{"n_layer": 15, "d_model": 384, "n_head": 4, "n_kv_head": 4, "head_dim": 96, "d_mlp": 1152, "vocab_size": 4263, "activation": "geglu", "norm": "rmsnorm", "norm_place": "peri", "norm_eps": 1e-05, "positions": "rope", "rope_base": 10000.0, "rope_fraction": 1.0, "qk_norm": false, "attn_scale": 0.102, "bias": "none", "tie_embeddings": true, "parallel_block": false, "extras": ["capped logits"], "init": "trunc", "init_std_qkv": 0.0247, "init_std_o": 0.0045, "init_std_up": 0.0247, "init_std_down": 0.0026, "init_out_by_depth": true, "init_mimetic": 0.7, "optimizer": "soap_variant", "lr": 0.00314, "beta1": 0.95, "beta2": 0.95, "weight_decay": 0.14, "lr_head": 0.0177, "grad_clip": 1.0, "warmup_steps": 200, "schedule": "wsd", "decay_fraction": 0.873, "decay_shape": "linear", "final_lr_fraction": 0.0, "batch_tokens": 262144, "seq_len": 1024, "doc_mask": false, "train_tokens": 1301000000, "steps": 4963, "dataset": "wikipedia_en"}
Each number is 200 + 30 x the weight over its row's rms, rounded and kept within 0 to 999. Layers, rows and columns count from 0. The size before them is the row's rms in percent of the matrix's.

# up: layer 9 MLP up, 1152x384, rms 0.103, rows 572-589, columns 128-255
# down: layer 9 MLP down (transposed), 1152x384, rms 0.0966, rows 572-589, columns 128-255
# gate: layer 9 MLP gate, 1152x384, rms 0.0952, rows 573-590, columns 128-255
up572,096,199,215,189,222,229,199,181,220,251,232,188,171,144,235,196,237,226,188,205,196,165,168,194,213,253,208,213,199,193,216,215,132,223,190,173,177,190,219,215,198,201,196,186,223,149,201,179,167,181,179,184,181,202,184,181,210,237,208,154,166,164,185,201,168,174,213,230,146,178,182,161,210,193,149,194,204,242,164,252,227,220,190,216,274,217,233,174,188,218,238,192,206,262,204,164,202,199,189,220,195,251,207,217,230,179,183,247,195,253,175,211,185,214,199,226,174,255,211,207,222,166,155,123,192,188,243,245,178
down572,102,208,242,231,179,208,199,211,213,146,182,182,208,197,226,172,237,208,183,187,208,156,257,191,179,230,222,273,161,158,213,191,204,226,196,133,182,144,189,190,212,244,186,213,144,219,146,184,218,177,241,237,163,179,200,217,147,207,233,165,206,277,154,187,204,239,202,173,215,186,202,195,202,169,180,233,196,214,176,164,167,189,209,181,249,262,205,167,175,154,167,228,171,165,177,159,230,197,241,211,146,146,250,224,198,249,175,173,211,224,209,162,199,192,212,185,201,244,124,208,190,201,198,165,223,251,197,166,257
gate573,102,203,181,159,223,169,275,170,204,230,242,219,156,204,164,247,160,218,184,200,206,180,209,195,203,216,149,216,159,165,203,248,168,234,202,183,233,233,174,223,211,211,210,196,214,233,200,196,228,198,274,165,176,199,203,221,216,276,186,184,176,187,263,224,237,218,214,174,149,196,217,185,250,191,205,197,144,267,201,158,227,153,168,203,155,203,210,271,211,202,184,177,178,202,174,216,181,217,173,172,174,198,184,213,210,263,264,202,220,217,217,204,152,240,210,207,124,183,204,157,156,211,162,206,201,240,207,174,213
up573,105,197,216,167,223,253,158,207,169,182,188,174,230,182,237,185,207,203,167,190,214,201,134,217,184,208,230,179,236,173,171,254,183,235,232,204,243,215,163,164,123,193,219,184,187,174,173,197,194,230,210,268,187,165,158,173,186,145,225,237,278,225,187,252,162,144,195,130,208,178,175,188,208,191,175,218,242,148,185,243,210,233,172,219,202,223,201,236,213,237,169,201,209,208,158,154,222,190,198,187,217,230,206,246,242,196,204,228,227,169,198,224,263,205,213,219,231,213,213,217,257,183,185,169,212,199,187,166,195
down573,107,145,243,202,215,229,201,222,216,212,237,200,179,256,177,214,222,224,189,171,178,183,176,175,211,214,209,201,192,207,219,218,285,204,221,170,186,190,203,197,212,219,260,239,229,180,178,178,160,257,253,158,172,194,181,174,228,133,186,205,164,193,164,166,183,177,148,184,170,193,218,217,173,170,184,229,240,193,265,207,178,205,210,221,179,153,252,149,264,236,236,212,236,246,241,167,204,158,223,192,236,205,212,235,206,202,190,215,216,138,190,243,209,218,186,186,234,213,196,139,185,158,217,194,187,226,241,171,174
gate574,091,182,220,191,175,212,143,203,173,245,217,216,251,160,206,196,234,144,212,185,203,197,153,215,217,208,231,233,208,201,115,178,180,193,191,231,185,196,167,198,205,169,218,249,225,167,223,214,167,223,205,202,176,170,192,176,209,216,214,171,250,178,226,185,179,181,228,173,209,206,214,194,174,232,184,201,174,264,173,209,195,207,170,174,167,220,236,218,197,200,188,209,218,185,242,203,158,196,236,217,240,205,230,189,231,177,174,118,192,248,199,240,226,133,184,200,226,256,187,188,186,223,234,258,211,196,169,221,218
up574,095,217,140,214,203,227,183,204,177,241,212,177,182,185,235,239,143,159,191,194,262,184,146,204,175,265,205,182,214,204,137,239,183,192,231,188,182,206,226,222,199,191,183,218,172,159,231,216,226,152,231,147,225,177,187,207,153,204,159,211,175,140,220,156,251,247,242,206,209,198,204,172,219,140,220,185,162,254,206,174,169,193,173,173,206,177,261,202,189,201,192,130,198,194,233,192,177,177,207,231,194,214,183,153,176,152,193,216,190,185,230,242,247,164,193,188,244,220,247,258,182,163,131,188,205,238,230,195,170
down574,096,221,202,233,215,199,209,139,197,186,171,217,230,242,144,189,255,201,176,205,193,213,186,231,185,211,204,165,180,238,228,197,198,184,234,181,248,194,215,178,239,176,168,217,211,213,170,190,179,275,250,176,180,182,245,223,206,188,140,276,148,180,202,213,202,210,131,202,203,248,177,166,172,176,154,141,218,191,197,188,212,193,247,186,203,152,94,182,192,222,194,218,244,230,210,167,238,193,195,161,170,175,183,201,236,197,167,226,206,168,178,149,221,257,222,240,130,160,229,183,164,198,167,195,170,222,216,224,208
gate575,096,155,214,134,209,220,223,204,153,151,217,195,185,206,206,197,235,214,184,194,243,161,193,192,197,237,149,172,183,188,126,251,154,217,189,202,195,239,214,167,247,202,147,203,254,245,219,200,245,223,221,135,234,195,190,224,215,242,146,214,193,171,167,188,232,169,201,225,169,149,196,241,145,204,231,187,238,226,196,196,163,128,183,207,157,183,233,179,219,222,225,192,232,228,243,246,187,168,209,211,197,192,239,158,228,217,207,256,197,209,169,209,172,211,195,162,221,204,208,188,189,187,207,162,206,194,255,215,210
up575,096,206,191,236,208,228,156,186,198,233,162,194,227,234,223,140,218,235,185,179,241,196,191,161,207,152,222,262,183,251,177,193,209,250,173,237,155,233,212,185,179,179,292,244,187,217,165,161,212,233,233,225,209,248,218,219,185,188,225,204,144,128,228,193,171,226,177,129,185,164,211,192,179,236,190,202,200,213,167,202,229,175,220,182,187,222,232,185,196,234,160,180,221,203,182,249,198,215,202,160,189,177,188,260,206,174,237,249,222,183,116,162,232,154,184,159,163,205,236,175,228,184,160,185,186,188,192,217,240
down575,100,228,198,169,227,183,213,250,185,215,184,194,170,195,215,240,157,200,239,226,228,221,212,231,187,191,234,193,211,196,223,199,150,190,216,182,281,245,167,186,228,206,212,155,195,208,163,171,214,223,281,208,224,214,167,239,149,230,249,190,214,230,164,177,137,176,285,180,190,204,136,158,186,181,175,210,200,201,221,238,219,184,172,250,207,169,206,189,189,241,197,184,168,169,227,194,160,188,241,214,256,271,198,208,215,229,187,229,216,256,158,164,154,197,228,138,240,219,216,199,227,229,195,242,200,147,190,191,188
gate576,107,203,203,209,189,211,204,137,201,212,209,176,141,197,174,189,256,191,130,155,190,187,218,229,225,211,186,202,226,158,189,196,163,200,218,220,215,188,214,145,213,238,238,182,230,214,176,182,160,145,186,229,220,209,183,217,180,192,221,219,223,206,205,184,201,112,171,256,206,199,202,234,151,230,265,206,239,224,242,186,194,207,184,216,254,163,185,239,232,230,171,194,170,178,209,171,192,195,189,231,207,216,249,201,241,213,166,168,147,175,201,187,220,265,216,179,199,137,229,217,164,143,223,155,162,230,175,224,184
up576,101,245,210,185,209,221,208,238,168,182,200,228,194,190,238,164,188,154,148,182,200,212,194,219,201,160,220,191,238,157,179,201,147,208,200,178,253,197,253,207,223,132,230,155,209,183,201,187,188,172,133,236,235,223,195,185,187,256,189,214,222,191,221,168,196,152,174,191,207,236,190,251,233,186,180,188,216,161,143,201,188,240,186,167,214,203,270,173,117,167,232,198,256,221,213,243,198,239,211,237,169,187,227,218,176,171,252,200,211,179,216,238,187,206,226,202,190,219,167,201,193,197,190,253,174,240,187,213,196
down576,103,220,262,225,250,206,201,195,210,183,201,199,228,175,234,219,258,168,278,231,191,199,224,218,173,207,191,234,206,192,238,144,228,230,151,189,157,258,243,226,174,173,207,234,195,196,201,154,203,193,179,234,207,253,193,183,264,182,163,163,239,199,185,201,182,221,237,201,192,153,177,166,184,186,211,234,169,167,155,196,264,234,207,179,201,215,234,222,158,174,232,205,200,189,281,141,227,247,248,227,150,216,169,174,204,227,245,202,180,182,221,181,161,190,155,201,177,194,204,174,172,209,209,212,233,177,177,244,217
gate577,102,170,215,217,160,219,207,251,173,214,198,193,229,187,207,202,162,183,199,171,139,194,204,195,192,192,220,191,148,218,208,211,153,248,183,187,166,224,206,198,175,215,138,205,201,199,150,266,243,177,193,247,192,230,201,205,202,194,193,158,187,188,207,191,263,245,183,212,277,182,149,161,238,258,181,170,193,188,170,206,195,243,214,173,214,242,191,169,211,128,178,183,231,225,220,158,180,174,203,252,173,225,219,224,222,220,207,200,182,237,186,199,222,238,202,210,226,133,201,173,187,265,197,233,179,171,198,160,234
up577,097,261,177,178,129,171,239,144,152,250,216,239,223,196,186,222,204,225,216,193,175,177,178,173,185,205,196,201,203,217,182,170,262,241,205,190,225,137,185,243,173,203,149,240,236,228,247,232,165,211,213,161,209,194,189,193,158,204,168,237,266,226,181,199,205,190,253,208,211,166,184,184,178,162,208,200,153,203,239,201,221,179,256,220,182,177,181,206,255,210,170,200,206,194,225,204,191,236,269,209,196,196,199,247,197,184,225,160,181,203,186,211,215,180,187,249,205,184,204,158,150,230,239,173,270,147,206,204,252
down577,100,167,176,208,214,165,198,238,248,225,196,179,212,164,213,167,218,181,237,212,247,176,262,188,189,265,188,202,191,213,192,178,238,139,191,194,186,172,254,191,211,148,214,183,193,208,199,223,223,189,214,197,128,191,274,228,218,226,178,223,211,233,193,171,170,204,236,212,200,185,216,240,179,132,202,216,156,225,276,235,222,215,219,213,234,216,227,197,203,249,229,217,242,188,190,177,242,131,166,155,250,190,221,241,191,171,207,230,192,231,225,171,231,197,202,190,222,168,210,210,219,211,147,171,219,229,236,222,159
gate578,106,191,177,151,165,183,160,264,175,201,218,227,110,165,194,188,224,162,230,252,222,197,242,123,230,194,188,196,184,170,231,199,222,229,219,193,213,193,226,204,201,222,255,195,154,185,195,196,218,209,204,171,214,197,165,183,258,182,193,177,206,142,167,228,198,124,192,207,196,216,173,230,186,156,191,167,207,241,184,238,211,198,234,178,163,251,220,213,168,223,197,150,228,209,185,202,173,198,173,173,199,155,194,249,194,236,260,204,182,225,188,156,146,195,204,225,170,185,217,163,174,172,272,162,191,224,208,178,194
up578,101,201,195,249,225,167,224,191,218,205,227,211,253,190,185,201,156,170,181,199,195,243,209,210,190,210,152,190,193,245,213,167,215,196,185,183,252,268,256,223,186,206,199,259,190,178,157,226,152,184,218,177,214,158,165,198,163,196,196,199,216,181,235,209,177,149,222,270,258,132,196,170,201,192,173,204,198,209,258,183,187,165,217,194,159,222,188,204,190,209,202,204,238,226,212,198,136,230,237,158,213,117,161,208,199,201,137,200,208,183,162,228,130,191,153,187,170,236,143,157,237,183,209,235,162,233,201,215,169
down578,099,198,244,194,223,212,240,184,217,206,179,215,242,219,203,271,181,188,204,245,217,243,167,157,201,233,219,202,230,205,226,214,187,272,198,210,192,211,218,197,168,218,242,207,180,195,191,189,233,171,202,232,228,212,169,192,198,178,191,154,172,214,225,232,219,178,251,224,226,158,168,203,200,214,148,186,164,159,182,225,189,200,208,181,188,195,225,136,197,195,206,235,203,200,221,161,182,202,181,145,203,120,210,221,196,248,217,162,180,149,196,187,204,228,216,204,160,170,169,182,263,212,179,207,188,258,198,231,186
gate579,099,226,250,179,186,175,220,210,212,210,180,205,205,162,206,209,193,192,259,220,214,256,213,164,238,184,263,207,207,214,174,226,182,198,200,184,171,132,217,216,191,160,130,221,223,157,209,156,206,209,175,202,167,181,217,182,243,192,200,198,191,187,241,227,194,213,199,213,207,176,162,178,220,209,180,172,229,189,188,208,194,253,165,164,234,198,227,237,220,221,202,181,220,234,236,177,210,120,203,192,163,265,176,236,214,194,180,185,159,183,258,211,207,187,149,220,170,254,181,156,227,201,217,196,164,174,233,233,156
up579,099,196,206,217,184,189,159,219,178,195,201,212,197,218,215,175,214,202,209,212,181,224,179,179,188,175,202,188,187,224,179,166,180,192,174,209,260,242,143,216,168,256,207,251,210,159,272,188,243,177,163,198,227,259,231,206,234,232,214,184,174,192,200,232,195,223,183,256,209,218,127,199,171,197,190,194,198,191,212,204,206,179,209,199,182,237,176,223,213,189,235,195,170,232,194,154,151,186,225,195,227,193,204,236,224,192,217,194,150,208,188,228,205,208,216,176,130,159,244,161,194,202,168,186,214,230,210,190,147
down579,102,218,209,206,182,221,210,229,228,184,216,198,227,196,206,216,220,225,190,149,191,205,156,237,172,164,244,134,158,218,221,240,217,207,187,182,136,207,220,210,212,182,200,236,211,188,230,171,150,211,182,209,171,190,201,221,177,178,154,212,164,222,188,198,206,230,180,212,165,197,162,202,233,233,191,190,241,173,223,174,196,236,147,83,220,244,153,230,203,166,226,236,197,259,264,151,217,235,214,216,164,204,167,210,144,191,221,214,192,217,220,183,248,151,174,141,155,240,220,192,256,201,187,222,197,208,156,191,196
gate580,104,224,219,203,166,198,170,240,200,133,187,220,203,204,181,297,232,220,223,156,176,189,210,175,246,206,214,190,241,204,183,213,184,152,241,242,180,156,163,170,203,165,203,169,236,215,188,210,186,227,167,153,170,198,241,204,226,178,170,163,195,208,204,211,201,178,201,200,178,199,195,154,188,262,213,210,189,179,223,188,266,179,210,167,224,241,213,241,228,165,191,201,186,227,183,224,177,217,209,191,229,238,185,220,188,184,198,217,157,213,145,183,151,197,221,194,191,208,206,224,146,122,214,234,234,178,190,204,184
up580,103,180,222,126,189,272,197,195,161,211,191,187,212,162,181,189,193,173,139,183,197,236,213,183,210,213,245,191,210,235,170,236,181,232,201,198,234,195,235,242,185,235,215,205,166,165,182,233,254,154,173,234,216,149,165,154,182,210,185,192,207,220,161,205,183,176,176,242,198,209,244,216,207,173,181,177,169,214,184,204,165,187,231,245,196,194,185,157,153,191,214,228,221,183,229,169,210,257,218,229,209,162,214,176,191,181,270,190,188,206,228,119,202,181,210,236,167,230,206,221,206,199,166,169,256,195,171,171,198
down580,104,194,240,177,191,196,192,159,212,171,266,187,201,214,191,162,181,201,150,209,196,199,249,219,171,208,233,233,173,242,203,210,184,182,213,190,232,165,220,192,172,216,259,163,147,191,198,181,199,223,179,204,201,181,203,145,243,142,188,239,219,163,190,204,254,233,183,186,201,203,206,147,259,177,212,180,177,242,180,171,131,206,212,254,190,218,201,166,187,187,227,239,179,162,212,190,201,196,208,166,196,133,212,198,192,256,194,180,200,251,187,175,244,216,156,190,181,238,163,197,200,183,221,139,203,208,181,191,229
gate581,106,210,174,195,185,199,194,243,246,240,166,186,240,205,199,192,214,214,238,182,216,204,151,225,210,266,260,185,192,214,238,203,182,194,192,198,149,212,248,193,247,177,223,239,204,217,246,173,227,157,192,234,205,187,202,144,205,232,202,243,221,186,207,220,219,224,231,207,174,227,192,168,209,183,227,177,153,171,187,245,150,139,224,176,129,212,172,167,247,172,237,206,207,163,168,215,207,234,179,217,208,196,192,178,199,150,237,171,176,207,186,181,134,171,203,244,209,226,220,173,243,215,185,200,178,148,245,202,205
up581,109,251,186,206,238,216,200,200,203,199,191,220,236,209,185,223,267,214,182,227,240,149,147,220,243,180,184,188,192,186,159,216,186,197,212,137,183,157,261,234,246,134,216,216,215,250,169,204,211,203,190,222,199,198,190,174,173,138,187,225,216,191,193,213,207,255,183,144,200,217,186,185,188,240,220,168,214,166,214,187,142,208,160,206,213,310,130,214,220,194,188,151,232,219,216,177,211,191,198,226,185,179,179,196,211,164,222,195,160,232,184,211,147,184,175,177,198,244,185,227,217,194,154,202,152,156,194,184,221
down581,089,213,197,273,169,190,176,208,222,227,204,191,203,224,139,165,204,162,186,181,233,204,211,202,197,167,194,191,235,247,145,223,160,182,173,203,200,237,227,167,187,195,178,176,191,207,242,248,165,226,187,202,252,200,195,191,278,168,232,215,188,203,169,199,194,152,207,166,225,200,164,184,181,162,221,198,125,126,203,215,194,199,165,224,226,193,185,205,169,197,175,201,224,244,203,169,201,194,255,194,169,197,258,169,181,241,178,215,195,227,226,146,187,285,185,202,217,219,286,212,172,212,189,193,232,200,215,228,193
gate582,097,208,225,215,172,222,175,191,234,200,222,159,215,170,198,199,208,176,192,199,167,205,254,236,161,176,167,236,229,222,157,197,190,193,193,235,215,153,208,188,173,225,186,269,131,237,179,256,220,238,211,226,255,192,174,219,185,237,162,179,208,200,240,157,251,213,138,194,211,169,169,208,218,196,200,231,213,152,222,155,230,222,188,194,221,220,238,192,226,214,201,175,234,182,236,193,236,205,194,214,195,130,155,217,247,227,240,207,220,248,233,201,243,189,202,229,217,254,171,187,248,174,227,190,203,257,161,180,121
up582,102,174,207,169,223,196,197,240,217,176,158,202,213,204,201,230,157,184,206,184,184,213,159,151,197,189,230,182,222,155,264,231,197,130,161,202,182,191,210,183,196,271,160,215,186,176,213,220,197,211,244,237,117,195,197,193,176,212,215,157,168,219,195,196,111,180,199,232,193,214,166,159,202,215,177,148,175,175,187,271,156,165,174,226,168,143,197,224,180,209,177,251,238,183,191,162,212,164,174,189,190,178,211,265,179,251,201,177,183,234,184,186,210,192,219,225,168,193,175,144,147,184,246,207,183,187,143,239,210
down582,104,197,160,235,247,193,196,251,191,246,212,236,179,234,185,158,211,204,206,269,197,178,187,181,162,223,180,200,194,147,163,191,192,187,185,214,240,226,227,160,211,237,184,187,221,208,193,227,179,204,232,214,163,207,200,153,194,183,190,222,198,224,229,152,191,170,202,191,139,215,195,204,215,127,215,181,235,236,196,211,181,203,248,239,187,157,202,160,273,187,145,159,199,162,218,266,184,196,131,142,265,229,212,211,211,231,216,221,178,187,193,183,144,174,139,240,193,188,178,151,194,184,222,203,216,209,239,198,210
gate583,094,193,180,219,192,119,175,165,154,224,200,242,171,191,185,185,142,164,223,214,240,182,183,164,180,194,252,182,253,216,223,196,245,172,212,242,191,181,247,168,150,211,197,210,190,174,157,166,199,150,210,197,168,226,194,223,210,226,193,145,188,198,196,236,168,221,219,142,187,187,185,211,216,206,188,229,198,185,228,207,159,212,252,165,222,169,162,222,188,207,172,166,163,189,260,184,207,196,217,160,267,205,190,153,177,186,216,132,256,252,177,145,191,219,171,214,212,126,164,173,209,238,216,151,191,193,201,206,235
up583,097,197,226,213,197,220,185,177,195,246,229,169,170,221,194,172,224,183,229,203,291,239,217,139,238,215,199,199,208,220,239,202,234,168,214,199,256,225,216,190,147,226,203,240,196,231,192,155,186,219,184,182,153,142,155,217,204,252,168,224,157,216,197,169,212,229,208,236,203,157,215,193,234,202,218,176,145,209,229,164,158,227,215,244,166,166,212,201,211,176,204,224,192,208,190,211,148,217,194,200,188,244,206,169,218,238,189,139,146,174,182,209,212,212,155,174,185,178,209,103,173,190,223,211,199,193,220,211,186
down583,092,188,199,216,212,168,222,187,185,182,165,219,191,173,218,185,151,219,192,210,264,158,172,210,217,193,159,213,181,220,257,199,201,225,211,255,150,205,169,192,218,221,142,152,190,174,184,225,222,197,229,228,152,199,225,201,215,164,248,204,236,189,160,191,182,197,183,160,201,155,158,182,219,189,254,210,220,136,195,172,176,229,155,244,196,211,153,147,152,262,213,187,217,195,168,216,188,190,182,167,225,174,175,206,146,164,202,131,214,243,194,207,184,187,211,214,236,134,241,235,238,218,170,167,205,225,178,226,178
gate584,101,200,223,196,208,156,200,226,229,157,202,185,196,180,197,213,188,190,258,153,260,211,253,184,208,166,203,237,159,208,153,182,191,187,178,203,157,227,257,202,251,228,239,185,190,116,215,201,202,176,203,261,186,193,165,291,233,224,148,211,240,228,188,203,171,168,235,181,206,208,168,170,144,220,236,198,217,172,218,179,206,163,188,196,133,228,251,180,202,192,198,192,233,179,193,151,185,266,186,190,192,214,148,222,180,194,158,235,197,206,184,258,219,183,215,204,182,255,180,214,204,176,214,210,200,201,170,207,246
up584,096,179,204,201,154,198,227,222,191,194,168,188,198,219,139,187,152,224,182,207,170,218,188,211,192,203,226,216,199,183,241,142,256,178,182,198,183,187,210,226,189,163,171,169,214,177,193,166,152,201,235,228,129,203,184,238,224,205,139,220,213,201,179,215,174,181,204,180,167,168,197,227,213,208,193,203,159,166,182,217,227,211,185,189,194,189,186,255,181,230,244,243,276,188,224,235,129,235,171,185,167,184,194,217,187,173,187,167,214,194,204,155,207,158,153,173,198,176,188,245,216,225,258,230,192,207,210,228,155
down584,102,230,198,185,165,186,210,197,165,162,239,247,283,169,191,173,192,212,209,221,170,223,225,180,233,212,244,232,232,121,228,246,274,185,172,144,253,264,155,191,178,199,222,227,244,238,189,171,204,242,215,217,144,213,172,187,188,200,249,265,201,170,227,167,179,202,178,240,224,205,211,161,198,165,210,176,218,188,212,215,233,176,199,220,258,214,205,215,200,212,191,224,147,221,185,232,235,204,193,199,263,176,216,217,170,211,210,229,197,146,183,194,177,203,134,225,194,230,121,170,210,178,198,188,217,167,209,216,222
gate585,092,250,215,209,239,220,177,216,211,156,174,159,165,218,244,221,276,175,147,165,220,238,203,226,164,164,183,200,194,238,178,175,193,179,214,150,210,192,195,223,173,158,194,224,130,177,175,198,164,178,208,190,197,179,138,196,246,216,192,199,242,152,137,235,241,181,183,212,184,173,221,151,210,171,200,156,157,188,262,227,206,247,230,254,200,207,141,227,179,183,229,199,198,161,260,216,189,182,166,163,194,289,186,123,235,159,185,232,204,215,155,196,167,232,215,278,184,191,202,179,236,281,129,232,161,185,217,248,224
up585,095,160,166,180,209,220,202,145,213,209,217,199,195,226,137,254,196,189,204,224,171,174,188,192,171,153,213,219,203,171,243,141,156,185,209,255,183,226,201,138,238,182,188,251,173,259,145,230,252,177,228,195,215,166,255,216,213,183,182,246,201,196,185,221,228,227,172,198,233,185,149,233,222,202,196,182,223,223,205,201,185,198,200,195,185,265,157,243,224,170,182,182,215,246,175,238,220,150,240,203,184,255,224,197,162,223,226,210,253,229,156,239,227,229,277,182,174,153,234,164,250,199,230,210,218,169,202,251,168
down585,096,210,218,200,162,202,209,225,167,187,234,158,235,158,253,184,176,224,208,200,222,244,219,168,236,204,233,194,185,184,230,184,211,197,179,195,231,206,192,238,149,217,216,222,225,206,195,180,187,260,161,194,186,197,211,216,223,115,208,147,116,194,180,158,218,189,206,214,207,262,215,175,182,163,225,222,232,259,160,235,232,193,224,162,242,189,249,171,228,203,195,188,181,211,221,175,181,230,188,221,219,175,205,168,215,172,196,271,174,208,207,145,194,156,152,204,194,189,144,164,189,144,244,158,246,207,215,102,218
gate586,098,253,144,216,224,195,172,183,244,240,204,174,219,209,198,206,200,212,182,167,246,210,155,209,198,250,152,182,176,233,183,248,238,184,206,232,197,210,207,188,178,174,164,239,168,216,159,135,181,208,152,193,210,248,169,229,249,213,199,250,207,170,177,205,215,196,238,230,144,208,219,185,249,154,209,231,169,159,196,180,213,223,177,186,250,213,238,169,119,231,215,186,204,218,161,292,216,189,227,202,212,213,201,203,254,264,223,173,205,211,237,196,242,175,205,234,194,145,196,189,208,202,209,209,169,186,187,221,215
up586,091,162,253,177,185,242,182,218,186,157,133,179,138,200,162,265,163,213,219,243,185,141,205,154,176,158,219,188,254,160,239,192,209,194,197,215,185,225,199,236,197,217,198,215,196,227,174,205,197,186,269,179,199,147,270,188,185,174,230,220,160,259,163,186,212,250,236,219,212,204,236,136,171,214,175,174,163,215,199,223,171,201,200,204,174,150,150,268,235,221,164,236,140,186,203,214,193,198,167,226,196,159,222,229,162,190,199,183,193,183,199,197,178,204,232,259,225,249,177,169,211,186,184,235,152,171,186,165,196
down586,094,193,170,240,208,216,200,204,215,207,283,243,203,156,226,196,132,236,144,186,174,230,257,175,213,226,169,128,205,216,194,185,208,263,199,179,108,196,159,222,172,200,194,210,240,133,223,222,168,210,150,222,205,273,163,179,186,217,224,167,217,200,165,165,184,158,158,207,180,136,175,245,196,197,164,123,136,185,235,232,182,210,181,159,218,200,192,236,250,215,225,144,153,184,187,235,194,171,193,228,190,137,208,248,174,241,197,191,215,209,167,178,145,231,149,259,197,237,250,186,168,174,237,278,197,229,198,197,184
gate587,098,238,136,194,173,150,191,169,224,200,154,227,101,236,215,145,198,224,175,162,163,166,165,199,208,205,144,218,216,211,243,202,199,216,195,217,183,221,208,149,188,205,221,188,159,190,255,170,152,178,178,207,205,181,231,233,264,232,224,176,198,212,192,182,190,203,216,207,191,167,212,211,199,172,219,229,182,236,201,177,196,230,211,236,230,205,229,238,174,208,204,239,191,177,205,196,191,214,212,148,223,183,229,237,176,253,212,195,198,227,168,152,204,194,209,208,217,172,242,250,129,122,176,174,188,218,164,235,188
up587,103,186,171,195,182,176,231,160,213,191,189,193,215,236,236,229,205,225,214,202,213,221,234,195,234,214,212,210,167,202,180,207,160,190,219,189,251,252,210,145,234,234,216,177,197,245,178,238,228,147,181,200,141,194,227,132,132,201,214,179,207,186,240,248,209,233,215,201,187,254,167,169,223,194,185,205,173,207,203,164,189,185,187,163,211,123,263,239,231,213,186,176,237,195,198,149,227,178,215,185,179,168,213,225,228,175,195,229,191,204,174,182,222,166,153,191,224,214,235,214,190,228,197,193,245,142,224,239,202
down587,096,216,206,228,162,199,246,169,194,162,209,146,161,173,202,218,154,174,210,215,211,172,183,204,107,157,209,247,228,205,214,213,205,211,194,189,150,222,193,158,192,179,260,167,194,183,196,205,176,264,208,200,207,198,195,255,155,183,219,186,171,167,225,259,183,192,196,171,238,214,270,160,180,192,166,196,165,189,208,173,158,143,228,162,203,247,251,205,217,196,185,118,201,176,173,211,154,158,177,213,153,181,161,177,207,200,182,209,206,201,214,184,222,227,119,232,154,228,187,242,221,205,179,205,200,163,197,271,227
gate588,096,236,184,178,134,254,239,152,192,167,230,204,214,189,175,215,205,199,190,194,183,274,204,184,161,212,255,190,232,197,215,196,230,149,215,190,202,221,237,193,225,211,222,217,147,211,158,193,168,188,219,233,234,185,203,199,187,264,199,213,263,186,218,200,192,213,180,232,224,219,237,193,201,159,215,179,212,206,155,186,224,184,159,171,180,225,164,196,216,221,235,174,256,192,233,212,214,154,199,174,224,155,233,213,261,230,228,180,194,229,213,221,189,215,187,233,171,241,250,234,174,209,227,185,265,177,197,194,202
up588,092,154,198,240,222,226,162,197,224,198,200,180,201,217,205,285,204,229,220,214,187,153,191,218,293,220,174,184,159,222,181,198,232,172,204,233,138,159,239,192,176,205,199,219,266,192,161,224,225,168,156,173,198,199,167,167,211,183,199,182,210,213,205,220,228,155,146,118,171,261,241,209,181,228,196,200,190,206,191,217,171,167,186,173,224,155,188,203,146,186,156,166,193,177,200,146,196,240,198,161,193,210,199,221,196,191,180,258,224,206,158,217,182,186,166,180,192,205,202,220,198,188,213,246,197,199,224,214,199
down588,095,158,217,180,167,192,229,222,215,183,218,189,198,216,186,214,195,220,168,215,208,225,236,182,205,210,230,251,212,231,205,220,212,218,255,227,206,203,199,205,241,213,186,216,206,181,193,211,195,173,229,168,187,197,274,145,121,212,163,184,204,168,160,205,227,224,207,217,182,184,160,280,176,199,172,182,241,153,152,237,238,212,182,196,216,183,183,192,151,204,204,231,267,148,191,173,188,184,228,198,179,213,231,165,167,164,238,220,197,167,221,186,191,227,233,237,207,175,257,190,214,207,219,236,259,213,199,234,172
gate589,101,217,186,197,180,206,173,199,246,189,240,147,199,167,247,206,254,191,214,149,205,220,207,230,213,239,176,232,217,251,201,179,214,277,180,226,177,195,188,213,200,166,212,115,201,240,155,216,216,186,224,203,142,194,157,153,190,164,120,209,180,158,199,190,240,247,242,234,189,161,208,132,234,206,235,151,198,158,191,200,211,224,224,175,209,217,189,197,185,206,171,194,221,218,180,198,169,223,209,199,231,198,217,200,193,235,220,200,201,185,157,168,211,185,175,200,177,167,203,204,183,180,169,165,184,188,218,211,166
up589,097,197,215,234,186,188,174,157,212,219,210,181,199,195,190,193,164,244,245,201,177,222,185,187,188,217,165,175,149,155,202,202,154,207,235,280,151,223,190,179,160,211,209,180,196,207,210,191,188,134,222,173,191,160,151,191,202,184,165,191,219,142,185,205,223,222,224,176,172,218,176,202,220,208,184,239,186,208,210,239,198,170,237,198,217,221,193,220,178,247,196,207,187,190,166,208,208,251,201,214,174,211,192,236,186,210,219,184,187,235,153,227,211,190,199,180,167,175,254,210,138,236,162,218,194,166,161,267,158
down589,103,210,217,223,172,190,235,232,184,217,200,217,177,217,180,238,199,195,203,170,225,217,191,184,209,190,194,152,133,211,192,249,169,186,215,216,199,219,206,183,190,195,258,239,209,213,236,189,230,205,158,175,187,198,207,228,215,197,248,243,226,204,242,200,220,171,203,152,159,275,125,194,207,172,218,166,223,211,188,206,120,151,184,176,176,202,188,214,151,228,202,184,182,175,151,158,186,208,209,190,219,221,176,254,183,267,186,218,105,179,215,151,181,150,139,206,237,219,175,235,207,215,213,164,216,174,224,146,160
gate590,098,214,204,213,198,183,206,205,164,174,178,176,224,198,195,159,252,230,248,169,192,168,214,167,214,154,219,180,183,223,218,179,183,152,211,211,217,184,231,192,195,171,169,215,198,136,201,152,186,212,234,272,221,181,227,234,193,211,213,203,204,208,214,200,175,259,204,213,217,171,145,215,225,186,155,222,289,217,218,227,171,190,181,214,200,234,234,228,198,206,161,205,157,179,179,235,249,213,223,177,139,261,235,220,222,197,174,212,193,217,231,202,172,175,223,230,169,199,212,195,195,207,207,198,175,181,217,203,176